python train.py --norm="layernorm" --norm_place="pre" --attn_scale=0.125 --parallel_block=true --weight_decay=0.4 --grad_clip=0.5 --train_tokens=530100000
Each number is 128 + 24 x the weight over its row's rms, rounded and kept within 0 to 255. Layers, rows and columns count from 0. The size above them is the row's rms in percent of the matrix's.

# layer 6 MLP up, 3072x768, rms 0.0311, rows 998-1008, columns 384-447
size [ 95 107 107 101  99  93  96  97 106  96 106]
[[121 131 106 147 125 158  96 122 136 162 116 143  92 109 107 139  89  53 154 151 126 136 112  95 132 129 137 126 125 130 154  93 107 147 128 126 142 154 117 122 113 149 147 136 124  89 113 154 111 101 114 154 174 135 130 111 117 150 115 150  89 151 119 119]
 [109 103  96 131  79 157 121 119 141  90 105  90  95 141 128 112 126 146 111 106  62 143 134 184 139  72 150 102 167 154 115 124  76 170 137 132 136 142 111 140 153 139  92 103 105 132 100  94 128 136 121 130 153 141 144 159 142 144 143  72 105 124 126 123]
 [106 165 168 117 166 119 141 134 129  83 115 104 119 141 126 112 140 134 114 169 137 163 142 121 125 103 155  93 163 153 134 121 122 156 152 159 135 103 171 131 112 124 150 138 100 105 127 112 116 124 112 112 150 145 123 133 118 113 110 121 135 137 155 129]
 [112 125  82 169  98 102 184 151  96 109 108  68 127 111 157 129 153 149 150 147 136 143 125 120 118  89 172 116 156 151  73 112 140 100 146 138 151 135 160 102 108 141 132 186 123 154 136 107  97 125 125 113 160  56 115 173 155 109 166 144 125 159 153 157]
 [ 94 149 132 127  67 126 178 137  96 146 144 154 126 140 149  92 125 141 167 156 126 139 136 116 166 157 138  97 126 152 111 120 136 130 160 147 158 125 149  95 126 139 122 189  95 101 131 106 105  91 136 118 135 141 131 133 149 114 102 116 113  72 159 129]
 [126 125  84 156 112 102 113 105 150 101 130 149 111 111 115 123 179 101  78 174 107 100 133 122 143 131 164 147 140 142 121 104 139 124 120  77 100 124 111 122 141 107 100 154 101 119 104 127 128  95 165 103 145 181  96 178  93 152 145  94 155  97  87 109]
 [128  87  99 115 125 108 132 156 125 130 157 103  60 135 125 112 151 121 124  92 116 133 110 122 101 122 106 130 178 130 128 132 143  99 105  79 119 156 125 121  83 106 149 169 146 146 123 114  91 134 137 123 160 166 140 124 130 134 110 168 141  76  96 134]
 [ 88 112 112 118 119 124 112 148 105 118 134 139  97 122  94 135 137 140  86  94 122 106  90 142 110 120 123 102 153 111 139  99 102 101  93 134 116 135 120 142 127 166  92 161 160 120 137 127 144 132 105 109  95 145 131 140 128 123 113 143 136  79 141 103]
 [114 157  95 110 154 110 107  97 133 129  87 151 120 148 118 139  48 162 104  94 180 113 164 161 127 145  98  84 128 125 143 167 170 107 121 134 118 135  99 118 171 122 162 113  75 112 128 105 135 122 139 102 151  87 131 169 116 123 139 122 122 120 124 102]
 [102 150  97 181 174 128 151 155 117 121 121 113  68 106  90  74 114 184 151 107 111 135 189 129 143 142 133 111 114 151 138 133  91 157 151 143  82 128  85 115 140 151 132 135 120  81  97 130 118 168 127 139 123 118 106 115 200 133 148 106 155 137  65 109]
 [ 98 124 129  91 153  85 156 141 119 120 119  87 129 163 129 137 106 157 166 156 142 159 102 148  91 105 127 111 167 163 167 124 149 165 145 133 155  89 100 139 133 139 100 108 106 122 133 126 104 121 118 164 161 125 103 139 166 132 118 134 122 166 149  85]]
# layer 6 MLP down (transposed), 3072x768, rms 0.0303, rows 998-1007, columns 384-447
size [ 97 110 105  99 104  82 103  96 104 101]
[[123 151 120 176 121 136 153 144 111 113 128 127 127 126 148  91 112 135 106 155 152 131 105 101 133 144 184 103 123 105 126 133 148 138 107 102 132 142 109 142 155 123 123 126  99 139 101 154 129  94 138 130 173 141 144 104 141 142 130 143 120 105 118 124]
 [111 145 122 141 119 130 122 114  75 152 157 189 177 113 172 136 161 107 150 137 164 124 125  90 169 163  92 169 119 103 109 129 122  78 117  99 120 178 103 132 111 133 148 153  91 109 112 136 107 136 148 143 149 151 136 131 115 139 107 170 147 100 105 142]
 [112 125 157 131 140 159  91 143  98 109 117 121 109 158 128 137 124  93 142 130 130 134 141 149 170 127 151  89 144 154 118 100 122 158 127 144 138 129 134 185 144 173 147 127 117 127 191 162  98 124 142 146 144 101 152 147 130 130  63 134 143 146 139 120]
 [101 140 111 131 105  89 146 119 118 116 121 105 183  86 132 108  85 159 132 132 173 137 154 168  89 176 147 177 118 107 173 128  82 113 110 124 110 129  89 157 111 167 157 146 138 137 117 143  84 158 159 136 115 142 164 114 155 107 107 141 144 124 140 146]
 [158 129 141 163  93 164 123 147 136  86 123 120 132 114 113 178 119 135 136 129 102 103 136 128 115  99 133 106 146 161 117 139 138 100  93 157 100 165  83 111  84 129 150 125 104 184  84  92 112 101 152 126 136 130 123  96 118 118  94 178 145 140  95 157]
 [142 146 147 120 136 109 101 152 116 113 140 155  94 126 126 142 114 140 135 105 116  80  71 111 106 174 131 136 166 131 109 124 114 126 159 106 128 109 144 124 101 130 158 112 114 115 149 136 168 169 103 136 164 138 127 135 133 135 149 135 114 126 108 119]
 [111 144 142 167 142 120 170  84 100 182 131 145 142 140 107 123  93 136 114 143 144 116  94 119 137 113 120 130 117 128 150 126 159 157 168 131 132 174 128  77 157 121 117 114  88  75 122 128 137 153 111 120 119 106  89 132 109 118 121 146 116  87 123 130]
 [193 116  98 137 141 142 118  82 129 103 132 106 146 118 121 124 149 129 142 167 121 150 121  90 147 103 181 139 111 138 134 108 153  84 116 144 165 131 137 118 163  59 130 114 154 127 138 116 145  98 141 121 142 121 135 119 111 166 130 134 136 129 163 123]
 [144 130 140 149 114 142 146 139 114 120 127 107 119 128 134 162 127 132 121 105  95  71 161 155  75 124 130 169 148 129 137 145 144  86 122 153 154 110 114 110 133 105 137  95 165 130 137 154 104 129 124 147 143  99 131 128 129  90 157 121 122 131 128 125]
 [ 98 106 144 109  54 134 161  94 101 140 127 154 144 113 111 150 167  91 145 129  98 148  98 110 191 127 100 137 118 149 167 133 139 120 138 128 135 138 136 132 161 160 124 150 141 126 133 143 120  85 160 120 136  98 141 109 134 112  99 118 124 134 127  90]]